Weights of a small transformer language model.
Size: width 64, MLP 256 GELU, vocabulary 512, 0.631M parameters.
Training: a variant of SOAP for these matrices, 148M tokens, 4526 steps.
Each number is 50 + 15 x the weight over its row's rms, rounded and kept within 0 to 99. Layers, rows and columns count from 0. The size before them is the row's rms in percent of the matrix's.

# layer 6 attention query, 64x64, rms 0.152, rows 38-63, columns 0-63
070:55 37 43 65 38 53 40 70 53 59 67 39 27 53 40 33 29 52 40 74 59 55 35 35 45 54 56 59 40 40 36 62 63 49 09 53 49 47 62 42 83 48 63 86 48 33 46 40 58 39 20 50 53 43 54 59 39 45 32 64 89 27 39 68
099:41 49 49 33 38 21 45 51 60 51 33 49 38 38 55 30 38 24 84 39 22 57 62 28 44 43 35 25 31 71 37 52 26 29 55 36 46 49 44 44 31 38 91 61 56 53 42 42 58 27 58 48 32 62 24 54 39 52 49 52 35 32 59 60
098:44 49 53 53 47 58 76 57 31 79 49 42 58 57 39 37 61 77 66 60 83 36 31 75 43 60 74 47 55 32 41 25 53 50 50 63 54 41 53 41 74 48 23 61 51 39 74 76 32 54 77 66 52 61 66 51 42 33 78 39 33 59 46 37
090:56 72 59 38 58 68 40 51 60 35 50 48 60 36 53 50 50 45 87 40 31 54 47 04 59 57 43 20 62 35 53 57 44 41 69 39 49 43 28 64 15 25 64 58 55 39 34 57 44 68 47 52 42 85 45 66 30 45 60 37 46 53 69 37
083:59 56 51 57 55 67 52 37 47 84 33 60 69 54 87 25 73 45 47 39 54 16 42 45 27 51 42 73 37 46 35 41 44 66 55 37 59 25 37 72 62 44 43 57 56 12 35 37 49 65 43 37 57 62 47 49 45 43 65 43 32 34 47 77
081:72 69 76 62 31 69 77 38 51 70 70 20 73 67 46 52 62 57 51 47 57 48 35 62 41 44 50 73 68 36 48 60 60 62 71 55 48 44 30 61 53 60 55 46 58 31 62 39 41 80 53 42 64 39 83 55 48 37 60 13 56 66 63 47
080:59 66 48 39 68 57 69 45 44 42 46 58 69 31 35 73 68 53 72 60 77 55 44 47 52 68 40 39 46 65 57 53 59 43 62 49 51 13 63 28 37 63 59 46 67 26 40 51 37 61 73 76 22 59 49 56 71 46 62 46 40 22 81 32
096:44 41 39 67 53 60 41 50 75 61 52 52 56 57 53 75 48 29 32 64 86 70 72 62 47 43 54 49 36 38 49 62 60 66 20 57 46 39 70 49 95 64 53 56 48 59 66 47 92 37 48 57 50 41 50 62 45 43 46 58 80 41 31 63
095:60 35 40 49 68 34 48 63 55 83 53 42 64 42 64 31 55 47 60 87 66 58 68 36 68 34 62 43 51 53 34 26 58 29 83 34 63 50 49 36 50 42 63 64 70 39 54 46 59 58 58 44 31 79 48 40 31 40 70 31 19 39 46 41
084:36 64 42 51 42 17 61 42 40 52 47 55 38 31 34 35 38 36 60 43 32 63 75 33 60 44 46 32 57 78 48 38 34 39 54 54 65 53 59 34 04 44 85 48 58 66 46 41 40 26 66 70 55 49 20 48 66 65 35 48 32 43 53 58
098:49 43 31 80 38 41 41 38 55 60 80 47 51 54 43 58 32 49 35 48 76 63 55 49 35 43 37 64 38 41 50 74 48 74 19 44 40 51 40 64 74 63 67 47 51 66 45 28 65 36 56 54 59 55 55 52 39 66 46 51 97 36 41 87
095:42 50 56 66 40 35 46 54 63 54 74 37 64 53 54 72 56 44 54 64 79 52 41 55 34 47 48 65 76 38 38 78 68 69 50 28 64 59 49 57 75 50 59 77 50 29 39 22 57 58 59 61 71 53 81 64 26 43 41 21 68 44 69 61
101:66 43 55 46 48 80 58 54 39 53 41 55 73 44 78 42 77 52 63 36 17 17 45 54 50 55 55 65 49 40 70 35 62 56 56 46 81 48 48 67 55 25 18 40 39 32 41 47 39 61 34 38 68 64 50 76 47 30 44 38 29 69 52 43
084:34 55 70 57 51 63 67 78 40 68 23 48 46 73 32 55 54 64 56 56 60 46 56 53 50 69 75 47 50 47 72 36 66 17 39 71 71 38 87 46 56 23 37 55 74 39 76 67 50 56 53 65 53 61 53 66 46 45 21 57 45 58 56 62
073:56 37 55 30 66 67 55 47 61 59 56 48 65 63 44 69 54 51 43 47 72 28 48 75 39 63 45 55 28 49 71 49 56 52 36 78 40 34 45 53 99 61 21 42 43 44 50 70 65 85 57 56 57 66 72 67 74 51 54 40 65 40 45 43
099:32 50 37 74 40 47 46 69 45 43 52 48 40 37 33 72 67 17 45 48 52 54 56 49 49 57 54 39 60 73 34 63 66 37 29 42 53 43 96 40 54 66 55 61 42 69 44 51 66 36 44 45 34 01 35 66 30 48 36 66 60 49 35 50
096:60 59 42 50 36 57 39 18 66 33 62 51 46 44 50 58 45 42 20 28 53 53 56 49 66 39 30 46 27 49 46 65 42 66 31 36 20 64 35 79 76 76 48 39 36 67 63 54 61 62 19 39 49 28 74 51 55 50 56 51 67 79 41 56
116:42 42 41 72 54 41 63 73 43 65 54 35 50 79 23 42 47 52 52 74 99 55 60 67 34 47 65 61 63 36 39 51 75 50 44 61 46 45 47 45 50 55 46 79 60 48 61 40 57 22 66 45 49 44 47 36 43 50 48 28 40 56 47 56
088:53 65 44 36 46 47 52 45 58 53 24 62 59 41 61 33 49 38 54 40 08 21 35 16 27 54 33 27 34 54 25 51 38 42 41 33 57 45 25 62 59 45 57 40 40 29 41 50 45 47 33 49 59 74 28 58 48 62 25 44 63 20 56 61
093:66 46 58 42 50 46 64 11 18 89 57 37 45 50 37 21 68 39 71 42 60 36 47 55 22 55 54 63 44 52 32 38 41 43 65 60 43 20 75 48 29 49 42 55 46 44 42 50 35 57 72 61 31 39 31 33 48 55 61 47 23 54 48 42
097:38 56 47 75 63 46 61 33 28 77 45 37 75 58 50 04 38 78 31 57 86 60 55 57 49 61 55 67 68 55 42 48 51 58 39 60 68 45 37 34 26 56 41 45 61 77 57 53 30 50 70 49 63 54 40 47 62 55 46 24 50 33 53 61
070:55 68 44 47 56 65 60 38 35 38 36 59 40 47 55 20 45 47 56 29 02 43 34 36 43 62 44 56 76 59 28 38 35 43 45 43 58 54 38 48 04 41 55 34 46 53 42 68 32 27 48 57 57 62 15 41 47 66 34 47 35 61 41 53
103:44 17 64 65 53 57 44 74 25 48 47 40 46 51 60 47 56 43 48 68 70 33 49 64 51 51 83 62 65 37 33 22 58 43 48 43 60 62 62 44 53 51 32 54 61 58 58 52 79 27 56 40 36 35 35 54 26 51 78 50 19 87 41 42
084:69 38 43 31 49 50 42 39 78 36 65 27 50 56 75 40 53 45 67 52 10 33 39 39 53 39 52 71 33 30 69 46 54 52 56 49 53 53 41 86 80 34 69 58 44 55 46 30 52 80 32 38 65 79 65 58 51 36 49 48 40 48 63 56
075:40 49 58 51 35 33 82 59 44 42 44 24 44 63 44 18 28 26 49 56 36 55 48 49 35 62 55 42 63 46 27 52 44 30 60 57 76 49 45 62 18 23 71 50 66 55 41 36 30 36 61 44 53 42 17 41 38 59 53 18 40 72 44 57
075:61 43 58 35 49 48 52 56 42 52 41 67 44 57 49 46 45 55 46 74 79 34 30 46 53 65 45 52 44 31 49 49 44 31 34 49 57 41 27 39 60 40 24 61 65 11 48 45 58 57 33 83 21 84 75 70 47 42 73 44 58 18 56 46
# layer 6 attention key, 64x64, rms 0.148, rows 38-63, columns 0-63
071:48 36 29 23 49 38 75 43 41 46 24 55 35 29 45 48 60 50 77 20 52 30 38 59 34 21 49 56 30 28 51 75 39 56 55 33 44 40 36 80 60 64 44 62 73 38 45 24 49 42 52 37 57 56 47 58 65 45 79 58 35 57 51 29
098:57 56 04 44 62 27 34 50 55 69 57 58 51 46 19 35 65 44 39 58 66 29 43 61 42 56 54 60 41 25 43 45 56 56 32 25 36 46 54 52 50 77 32 49 33 62 66 36 47 44 51 61 50 45 86 24 68 36 77 47 52 33 39 39
103:48 45 55 68 49 71 59 55 34 61 45 48 26 49 81 34 56 78 78 58 54 47 47 41 53 65 66 63 76 72 43 15 57 37 59 31 71 47 54 50 39 41 49 49 69 33 34 56 39 35 72 37 82 51 17 46 51 58 56 43 25 54 59 42
077:41 73 60 37 63 41 27 41 57 61 29 59 69 50 42 32 58 35 20 48 37 41 42 38 48 60 48 72 68 67 56 19 36 75 32 51 64 43 55 35 47 48 64 52 17 56 31 42 65 50 41 62 43 65 53 43 38 42 83 20 59 23 36 42
098:33 47 39 34 31 73 53 57 49 59 27 36 31 22 48 51 70 54 84 62 46 48 28 48 34 60 32 37 54 49 34 61 41 36 63 23 44 40 41 37 59 38 32 26 57 20 50 51 58 46 82 25 57 47 60 40 35 41 50 35 50 59 60 20
086:52 87 60 49 35 45 57 52 65 61 48 51 99 61 79 45 43 36 66 54 39 52 40 34 63 69 65 58 59 64 37 46 33 39 42 44 71 60 36 46 37 36 71 38 38 52 31 41 43 64 82 55 56 69 49 73 36 50 47 39 52 29 63 31
074:45 61 51 36 50 31 57 64 76 55 67 41 59 60 44 42 62 45 58 75 58 58 30 33 70 82 72 60 64 55 57 29 58 59 70 36 75 44 43 50 58 52 75 59 27 55 46 75 62 49 41 63 21 43 18 37 40 43 51 33 45 37 51 84
081:68 41 25 51 64 42 46 69 61 41 55 51 37 33 63 45 55 46 60 79 29 69 45 25 46 43 53 27 51 35 75 61 53 49 64 50 63 51 15 68 72 55 42 55 48 66 73 71 49 68 30 28 55 50 38 44 41 71 76 45 63 49 55 86
098:51 59 26 41 35 47 56 64 59 60 35 66 40 52 43 54 46 60 50 70 35 47 41 16 46 64 59 69 43 65 28 14 63 35 67 26 68 34 39 50 29 46 67 59 29 56 56 38 46 20 52 48 62 45 85 42 58 41 70 25 27 56 46 42
085:36 72 47 35 42 36 48 49 42 51 76 37 58 69 27 34 48 63 35 69 92 50 49 79 51 60 73 62 68 37 46 43 77 40 36 42 53 35 62 51 30 63 55 62 37 62 66 50 50 40 27 78 30 36 57 29 62 48 19 47 56 51 49 55
084:45 45 21 55 40 14 61 38 49 30 28 40 42 45 44 50 38 45 49 52 25 61 43 67 45 68 50 19 41 37 61 93 45 51 27 34 71 40 43 72 71 46 49 57 53 70 59 25 41 80 61 61 53 56 68 41 38 61 63 45 67 48 57 47
104:56 48 17 39 54 38 58 47 85 47 11 68 58 32 72 40 58 36 63 39 22 54 28 49 62 61 35 55 25 50 50 50 50 59 37 38 72 27 51 86 29 55 51 37 36 64 44 52 37 60 70 50 42 49 64 45 46 49 61 51 44 52 49 18
100:52 58 87 35 54 87 59 55 55 55 48 44 50 41 58 35 70 49 63 64 42 56 38 29 48 40 22 58 70 69 56 46 34 26 64 62 45 39 40 38 43 33 36 37 57 36 43 66 70 59 60 16 48 82 61 49 35 38 16 52 62 49 49 37
086:73 51 57 51 49 70 62 46 48 57 46 52 51 34 45 28 63 57 69 32 80 41 52 58 55 41 53 35 76 47 82 30 52 42 63 56 64 22 49 59 43 48 56 49 63 37 75 65 49 35 35 47 50 67 12 49 71 26 16 53 42 58 76 64
068:70 47 57 67 54 52 50 21 63 49 62 56 59 41 66 44 52 44 67 74 43 66 57 20 78 29 29 44 60 59 55 54 58 53 58 58 77 40 35 50 74 51 63 71 34 57 73 59 51 69 58 32 46 64 30 67 28 71 57 54 56 37 56 92
087:66 36 36 45 73 60 37 80 63 34 51 45 28 17 21 59 62 48 44 51 53 59 55 50 31 16 72 60 49 34 69 65 69 53 64 63 51 42 23 56 50 67 38 52 62 39 52 79 51 37 39 67 22 37 44 45 64 31 54 66 51 44 51 68
104:57 56 65 54 57 70 44 55 42 46 42 35 43 58 63 75 48 49 33 41 35 45 50 45 29 51 37 28 45 61 48 74 32 54 48 47 18 87 40 29 98 47 50 48 30 63 35 58 47 77 57 33 49 50 57 72 29 66 63 67 72 38 50 50
122:46 48 03 59 44 46 51 63 35 46 35 72 60 36 60 43 50 45 72 56 54 43 67 52 42 56 76 50 45 45 51 47 60 37 33 42 76 48 76 79 29 48 52 57 49 46 49 34 37 16 68 65 66 54 42 40 71 37 58 30 24 84 57 55
084:35 42 45 46 60 64 58 48 50 49 23 43 21 33 50 63 45 35 60 38 49 33 35 83 39 37 29 53 42 23 34 64 40 59 23 37 40 39 54 58 58 72 31 27 58 17 60 34 61 61 54 39 61 48 70 81 50 52 58 54 52 51 54 14
093:42 50 59 43 26 54 33 48 42 74 58 48 73 33 37 22 56 48 63 71 80 41 50 43 25 76 75 70 67 44 28 54 64 37 48 32 54 27 66 35 51 28 47 45 54 40 48 67 39 43 91 60 46 47 42 42 61 56 56 26 49 42 48 28
100:32 44 49 69 22 42 63 61 42 35 46 38 65 70 66 50 31 62 62 65 64 56 49 75 53 78 59 58 77 41 49 51 70 14 34 54 64 53 51 40 20 42 54 56 51 32 44 33 49 18 68 40 77 44 29 49 55 62 36 25 44 50 52 48
072:23 50 92 53 49 67 41 50 15 58 47 32 50 54 47 50 37 44 42 44 70 44 56 79 36 44 62 67 70 41 43 54 45 45 16 59 22 45 76 37 43 41 35 35 66 32 32 59 59 37 46 52 56 41 65 51 44 51 22 42 45 65 37 23
116:43 40 33 62 48 84 67 66 10 68 38 59 27 33 37 47 77 60 68 58 42 62 48 37 26 38 54 56 59 43 48 37 53 38 74 48 33 56 44 58 38 27 42 38 67 46 47 63 42 17 57 41 59 39 42 31 82 41 49 46 50 68 37 35
088:50 66 47 35 48 41 48 24 81 61 61 66 57 57 52 37 53 33 67 46 29 38 35 17 53 56 31 61 47 56 50 37 25 51 33 43 39 47 44 28 61 45 50 51 29 81 68 56 38 61 74 43 37 87 92 60 41 58 59 49 65 52 49 52
075:34 57 38 74 34 57 67 51 25 58 31 58 62 46 35 27 44 44 66 42 65 40 48 74 49 55 69 77 53 32 49 45 42 42 20 46 41 46 78 45 20 55 41 32 50 34 48 38 48 40 71 70 70 60 73 51 61 37 45 39 26 77 39 29
077:45 32 38 52 50 70 72 44 44 54 35 66 30 26 63 60 42 57 47 28 43 45 34 60 69 35 44 37 41 31 31 56 46 66 71 34 60 39 47 86 60 45 49 63 71 21 41 30 66 49 57 21 74 35 40 46 63 35 65 49 18 63 45 51
# layer 6 attention value, 64x64, rms 0.145, rows 32-60, columns 0-63
090:61 65 40 37 73 42 69 43 53 53 40 58 51 43 60 44 42 48 61 20 60 68 56 27 44 61 47 34 45 89 39 38 47 29 40 28 72 32 64 69 15 47 63 72 54 38 64 29 37 38 46 33 49 76 25 49 39 64 46 56 62 49 34 35
082:37 35 35 31 58 32 69 50 47 52 07 35 41 62 34 46 72 59 67 55 52 72 54 32 65 45 55 33 67 38 54 36 69 45 50 57 58 32 44 53 76 34 50 47 20 63 29 66 57 63 46 38 36 31 33 66 58 47 37 65 76 20 55 55
084:39 54 72 98 28 59 73 54 41 54 60 18 65 46 43 50 75 32 51 46 61 57 22 29 62 37 59 41 68 49 66 75 46 30 48 35 54 39 55 40 45 47 45 51 34 53 48 60 68 68 65 52 56 35 30 52 22 60 25 42 47 46 29 46
093:63 56 35 43 41 75 50 53 47 42 47 72 29 24 74 44 42 30 46 43 47 63 49 46 43 66 45 45 44 74 62 59 34 23 37 39 33 72 26 56 40 40 57 51 59 74 53 58 51 66 82 69 61 51 11 27 26 54 24 38 34 51 47 49
084:50 42 37 44 63 47 40 73 42 45 65 46 28 38 18 44 49 53 60 50 60 36 84 50 72 46 41 67 72 45 77 38 76 52 35 47 37 66 82 55 33 55 23 58 39 27 50 75 47 55 22 58 56 46 62 70 39 56 32 62 61 52 71 49
085:85 34 33 59 32 52 53 36 60 51 47 47 36 49 65 54 56 55 62 41 75 53 37 63 69 49 48 35 47 33 54 37 41 78 28 55 48 42 37 61 27 51 32 37 49 58 28 33 65 97 61 24 62 47 84 70 43 42 55 60 37 40 41 41
086:59 18 52 64 42 53 38 64 43 54 42 45 49 50 65 31 54 54 24 49 35 74 63 72 76 56 24 44 45 65 48 72 64 54 72 56 50 48 66 16 28 36 76 46 66 45 80 45 29 50 44 44 59 50 14 45 67 75 46 50 50 52 46 49
085:74 73 21 45 63 42 73 52 57 24 60 80 55 52 59 70 55 62 51 29 47 40 42 43 47 61 52 95 48 33 37 58 23 64 39 48 62 64 29 56 32 50 35 45 30 39 44 29 22 62 68 48 53 53 42 38 61 42 34 34 48 50 56 60
088:38 60 43 65 41 43 54 40 39 45 55 67 38 38 55 54 33 35 49 67 38 90 82 43 44 62 39 29 43 87 56 77 24 39 62 34 45 67 25 38 55 34 50 48 50 59 68 77 25 55 53 75 40 68 40 53 45 65 53 61 38 43 39 54
096:42 60 39 54 63 47 57 49 38 68 54 51 51 74 47 37 74 53 39 41 87 54 63 56 33 31 69 70 37 39 30 44 61 53 53 64 41 39 60 71 54 83 54 26 36 57 48 47 44 65 23 34 51 27 74 32 65 53 33 21 34 41 59 25
093:74 37 68 63 57 32 49 69 54 55 82 33 30 54 62 67 69 36 41 55 55 25 51 43 52 25 47 54 62 69 38 59 39 72 47 73 46 54 36 58 30 40 47 41 51 24 63 32 51 38 61 38 26 70 59 52 79 47 45 32 59 28 53 80
093:53 53 46 75 53 39 28 67 37 65 42 42 43 58 48 63 68 37 69 50 30 44 53 58 48 56 70 51 38 81 65 51 54 53 46 62 45 55 13 49 46 43 40 86 79 45 46 14 30 56 54 37 54 70 25 57 45 57 68 66 61 41 46 82
084:77 72 51 55 29 32 45 61 46 58 63 34 50 69 53 61 47 36 39 52 78 48 75 60 32 65 38 21 57 69 53 73 36 72 63 39 46 31 67 31 42 67 57 55 71 68 23 69 43 48 60 74 39 48 56 41 78 29 49 47 56 63 39 45
103:48 33 35 64 40 63 37 38 25 59 65 54 24 46 47 24 48 34 63 56 27 13 66 41 62 39 43 51 52 56 52 34 32 73 67 46 69 43 52 40 72 45 46 46 49 17 59 37 75 64 64 26 43 51 67 66 46 67 52 52 53 42 77 74
082:42 39 62 55 80 74 36 72 56 29 43 54 54 72 58 49 42 48 63 55 19 65 70 44 63 50 49 28 71 34 59 52 66 52 55 77 59 53 69 31 51 19 53 73 71 34 53 46 54 28 45 47 65 28 56 56 63 43 56 52 39 27 47 84
093:55 50 70 56 40 28 45 72 30 55 46 49 46 57 55 58 32 36 55 61 61 64 50 56 57 37 39 31 56 60 22 52 43 63 42 76 44 44 69 16 50 41 60 58 45 05 72 45 52 34 24 40 44 85 51 54 22 32 56 59 65 36 57 33
096:42 41 40 53 48 68 69 40 54 39 54 16 48 43 74 67 52 54 74 83 35 51 51 61 52 63 36 61 44 32 54 41 47 08 43 53 55 51 42 47 52 44 47 50 41 56 29 54 63 62 62 62 33 18 82 45 20 61 18 51 31 60 45 60
088:42 15 47 39 70 58 72 48 51 45 25 51 52 47 30 61 64 67 39 74 72 57 53 52 47 77 44 51 63 60 47 65 52 60 35 43 18 52 34 39 17 32 42 60 65 46 45 43 50 54 49 27 70 22 39 76 35 29 58 51 69 65 67 55
092:52 26 58 49 42 30 45 72 29 63 77 57 39 58 64 26 50 56 55 47 34 35 67 10 59 53 50 41 50 74 53 70 42 62 74 72 52 50 46 50 20 45 79 28 62 38 39 58 53 38 51 54 26 78 36 60 41 60 61 58 69 54 34 50
089:37 39 68 27 32 60 47 41 44 70 64 44 57 80 55 76 47 50 54 39 54 40 46 50 30 59 27 73 48 31 39 37 77 85 44 32 59 52 55 40 54 67 64 58 36 24 48 43 54 56 36 71 49 45 42 44 66 73 68 84 75 46 47 65
083:61 34 35 28 64 31 66 49 36 49 24 36 67 57 71 67 71 61 52 68 62 30 64 79 59 31 57 40 29 51 60 12 50 45 64 57 33 54 66 48 65 67 46 48 73 42 59 37 46 74 22 54 52 54 67 56 51 44 47 52 51 30 26 32
085:54 44 54 58 78 48 71 31 55 63 55 24 27 28 48 70 34 58 70 46 50 56 37 58 64 27 50 48 16 49 64 29 43 41 51 45 71 62 44 24 27 24 70 68 37 62 31 55 62 59 60 32 40 30 35 60 59 53 51 66 35 58 51 73
090:24 42 48 80 84 56 23 66 44 70 83 34 60 42 49 24 41 59 49 50 53 67 50 77 87 38 60 49 51 30 54 60 57 33 52 55 48 39 51 51 52 72 34 32 49 40 36 45 62 58 40 46 59 25 28 36 55 29 48 54 69 60 44 59
085:29 60 57 86 56 43 70 37 61 54 55 38 57 45 45 37 23 37 45 50 47 50 61 67 74 49 59 73 28 37 80 34 58 52 78 46 37 33 75 58 68 51 44 62 32 27 42 65 68 52 24 36 51 36 80 63 42 47 51 42 38 57 71 41
085:53 48 65 53 41 62 59 67 55 32 22 19 57 40 38 38 30 42 60 32 56 30 67 80 73 34 35 43 34 44 76 52 68 54 52 63 65 58 68 23 47 53 35 47 66 57 63 44 65 27 48 75 57 71 56 48 37 58 71 42 57 46 37 82
085:63 67 56 39 38 42 62 33 57 59 34 49 45 55 33 22 62 55 46 96 57 60 45 67 21 55 50 62 88 32 19 52 46 48 35 52 53 14 53 54 64 53 54 40 48 45 69 58 74 30 31 64 54 44 58 55 50 41 46 34 42 75 46 54
087:56 40 43 54 29 49 39 63 51 57 36 76 58 25 82 56 27 65 38 45 68 42 53 43 60 66 68 48 46 83 56 39 32 45 51 57 37 53 07 53 45 34 17 66 38 64 52 50 20 56 47 47 60 53 35 52 70 34 59 54 52 58 26 26
084:49 33 49 45 89 29 60 49 51 67 56 44 41 72 43 46 44 68 34 39 59 22 65 52 58 45 37 59 58 61 58 70 80 52 49 59 09 48 51 45 55 75 30 43 37 42 67 48 33 51 48 26 84 71 38 27 53 68 36 49 52 49 67 50
093:58 57 64 60 50 41 29 38 40 43 65 59 35 28 54 23 83 33 37 29 42 54 76 39 51 38 51 33 49 48 62 76 61 46 51 39 58 65 60 52 78 17 71 44 54 37 47 42 73 19 59 43 68 66 60 30 45 57 49 56 30 52 79 48
# layer 6 attention output (transposed), 64x64, rms 0.112, rows 32-59, columns 0-63
093:55 40 54 59 60 48 60 45 46 53 29 73 37 64 66 55 66 32 73 64 28 54 57 32 51 72 58 21 27 49 49 53 35 59 68 49 55 76 20 20 42 55 56 33 36 79 47 58 56 28 74 49 42 42 23 26 54 77 54 61 50 50 58 46
085:61 61 23 79 42 52 26 52 41 65 26 35 55 47 60 51 40 71 36 40 38 44 31 53 51 54 22 35 68 77 53 41 48 47 56 29 52 61 59 41 40 80 53 47 57 53 80 75 34 21 49 49 64 37 53 45 60 73 62 34 37 81 49 42
075:52 40 47 19 47 27 40 42 68 49 48 64 47 44 46 93 35 43 49 64 46 59 79 71 42 45 41 64 35 46 51 38 40 89 31 54 44 35 38 75 44 59 59 46 53 51 57 29 67 39 21 29 64 33 53 56 49 69 64 52 46 46 83 56
086:37 48 77 63 70 45 33 47 44 49 54 56 71 42 50 79 29 47 62 42 31 55 58 42 22 47 48 44 45 62 76 68 56 46 57 58 73 17 30 51 43 57 58 43 29 20 21 42 49 40 46 45 29 65 53 62 75 72 77 57 52 32 61 42
076:63 64 42 69 34 52 54 50 39 78 43 48 68 59 60 48 43 75 42 81 53 29 34 63 44 28 63 22 24 25 38 56 44 52 38 51 12 36 62 52 59 38 63 50 42 54 62 35 55 57 45 52 57 49 49 23 63 35 55 57 90 64 37 64
082:35 11 72 35 55 51 36 67 33 48 43 55 48 75 20 51 51 81 45 60 55 54 70 60 52 43 80 57 42 43 75 76 59 33 53 65 29 34 62 30 74 53 52 48 73 46 52 42 15 50 49 39 52 41 50 37 38 56 54 36 32 56 41 61
112:38 81 69 57 48 46 48 38 56 59 39 65 29 18 53 26 47 55 63 52 24 62 55 26 40 51 36 59 43 63 47 43 26 49 60 76 46 52 41 86 47 41 44 60 74 46 35 57 45 15 36 44 52 80 48 65 54 41 60 77 37 52 43 70
087:52 10 73 41 75 65 27 33 45 33 19 29 62 46 54 43 45 32 78 57 50 61 47 50 55 44 61 06 53 48 54 40 49 25 69 58 46 54 61 64 57 70 59 58 57 58 48 50 75 67 51 38 30 62 62 57 50 71 52 65 43 37 47 33
093:68 73 58 42 53 46 43 69 57 50 49 65 45 42 58 21 38 53 48 32 28 36 58 43 53 39 48 37 62 78 49 55 41 33 40 78 77 46 41 36 35 52 78 86 43 57 54 53 45 31 46 37 37 74 14 35 63 70 48 73 46 45 36 34
089:59 50 59 30 55 74 49 48 46 51 36 20 60 40 60 71 42 41 49 50 73 40 37 65 50 75 44 53 60 31 65 54 41 63 46 17 28 83 39 62 67 64 18 74 33 33 41 29 47 53 44 53 56 74 63 39 21 47 68 58 51 62 39 55
084:34 53 54 61 57 58 54 38 36 62 56 70 46 44 31 40 33 33 42 37 68 57 56 35 54 70 46 35 74 33 54 81 13 53 45 53 47 40 55 22 48 46 50 65 62 66 56 74 61 77 09 50 66 50 38 69 55 37 33 60 79 58 36 53
088:41 57 49 47 40 43 77 55 60 62 49 82 38 40 69 50 32 50 55 55 53 62 34 40 32 37 55 45 63 70 42 72 49 27 48 59 67 44 96 49 18 48 40 29 54 68 33 67 62 39 47 63 60 44 36 44 24 62 65 29 54 69 38 24
073:47 55 47 34 41 58 50 52 66 78 59 67 41 21 54 66 48 53 46 36 28 25 36 32 65 27 49 34 56 42 62 64 61 50 35 80 32 68 39 62 73 28 59 37 49 40 70 51 38 68 26 37 71 69 28 50 29 45 39 58 55 63 77 46
090:34 47 53 64 51 28 45 50 56 50 48 49 39 55 38 53 53 59 17 39 64 80 40 63 53 65 60 56 76 52 23 63 63 45 13 76 44 74 57 31 38 45 55 36 61 63 70 55 40 65 42 54 38 29 45 75 77 43 68 30 45 24 36 50
070:60 45 57 58 36 47 57 40 34 53 36 36 39 16 36 19 30 73 45 52 60 55 55 28 61 33 27 55 63 71 28 47 56 65 68 41 42 57 42 54 48 67 68 49 52 50 76 70 55 55 54 38 16 62 55 52 26 58 58 37 87 74 37 59
076:64 29 45 63 52 73 60 67 55 36 38 43 30 37 23 48 49 42 37 33 46 43 68 44 52 40 66 60 62 27 70 47 45 39 39 58 53 70 16 61 40 78 54 52 69 83 42 47 39 37 47 77 47 46 37 25 55 40 28 57 66 67 63 79
093:39 19 74 52 26 42 43 80 52 56 39 32 58 57 24 48 49 58 23 45 62 39 53 45 50 41 50 38 47 51 58 38 55 81 47 56 54 36 65 62 30 53 41 36 33 33 74 63 46 74 91 46 53 68 18 68 48 53 60 31 48 48 60 54
082:62 44 54 40 32 62 30 72 34 51 39 63 35 31 35 61 39 38 80 44 59 33 30 50 42 51 55 57 34 55 63 64 63 41 60 50 35 46 77 70 67 50 59 32 35 49 70 38 47 35 52 64 74 51 66 53 72 04 48 69 65 39 22 50
108:37 76 53 44 32 43 74 50 72 48 27 62 67 41 61 64 42 35 39 33 38 54 44 38 52 48 36 49 48 59 54 69 43 34 33 59 53 63 68 72 42 49 77 66 58 50 62 57 50 47 22 62 54 44 17 42 50 57 03 53 50 30 58 84
093:55 96 35 61 50 46 41 74 31 43 65 70 34 53 33 53 73 48 35 64 90 31 38 58 50 43 61 52 53 45 54 50 47 24 50 52 46 49 49 54 38 21 38 55 27 46 51 66 66 59 44 44 32 51 80 35 31 38 38 38 69 50 74 60
077:51 39 82 61 47 57 91 63 40 65 52 33 45 34 45 43 42 50 56 61 64 32 33 60 55 67 76 57 49 15 39 61 79 73 11 35 41 52 52 47 38 49 46 56 43 42 58 53 61 30 73 48 43 46 51 48 43 38 44 46 25 80 49 41
086:40 32 53 62 40 57 49 29 42 55 31 80 67 86 44 17 50 44 51 52 33 45 51 42 59 84 40 52 78 72 50 63 51 62 38 46 59 18 32 70 45 58 70 42 66 57 74 42 36 49 55 59 55 50 33 46 15 44 45 35 54 39 45 41
083:56 68 58 49 43 45 37 39 63 23 39 54 45 69 40 68 43 71 53 31 42 39 42 64 32 52 47 56 47 16 52 54 50 85 12 46 37 39 42 50 64 50 43 60 57 80 74 59 71 45 34 54 57 46 73 63 21 72 63 28 64 60 44 42
062:48 57 36 43 34 70 33 40 17 59 64 22 49 67 39 61 69 65 45 50 75 42 30 59 37 40 65 61 71 33 48 65 36 73 35 71 56 63 40 46 58 37 45 36 49 61 61 16 58 54 65 35 52 45 73 43 41 68 18 48 30 61 49 69
072:42 40 61 62 54 40 57 17 70 62 52 64 56 80 45 47 27 86 35 55 50 57 34 45 63 62 46 79 55 38 53 57 46 63 36 69 43 59 33 55 43 68 51 37 24 37 35 46 59 70 59 34 63 52 64 43 58 26 30 37 31 56 49 11
077:40 58 42 63 51 61 17 62 49 55 77 44 52 50 58 74 40 40 35 28 42 49 62 49 84 63 31 64 30 31 67 38 73 73 28 34 26 76 57 38 41 50 50 51 45 52 31 44 72 57 44 48 66 76 68 49 63 35 53 43 62 23 47 40
076:63 47 52 45 55 31 65 36 39 46 90 56 57 56 27 46 78 35 61 40 45 62 37 45 40 30 47 59 45 43 63 80 64 35 61 11 46 22 67 43 49 64 55 45 42 49 47 48 65 38 51 33 41 52 38 29 61 68 69 84 39 62 37 67
068:63 61 53 45 55 83 50 44 43 55 21 60 63 33 47 57 51 35 73 34 63 53 34 44 26 78 60 64 55 19 11 49 49 46 81 54 58 25 46 55 41 55 49 74 56 46 32 27 57 55 34 59 67 50 63 37 60 47 59 37 52 71 32 66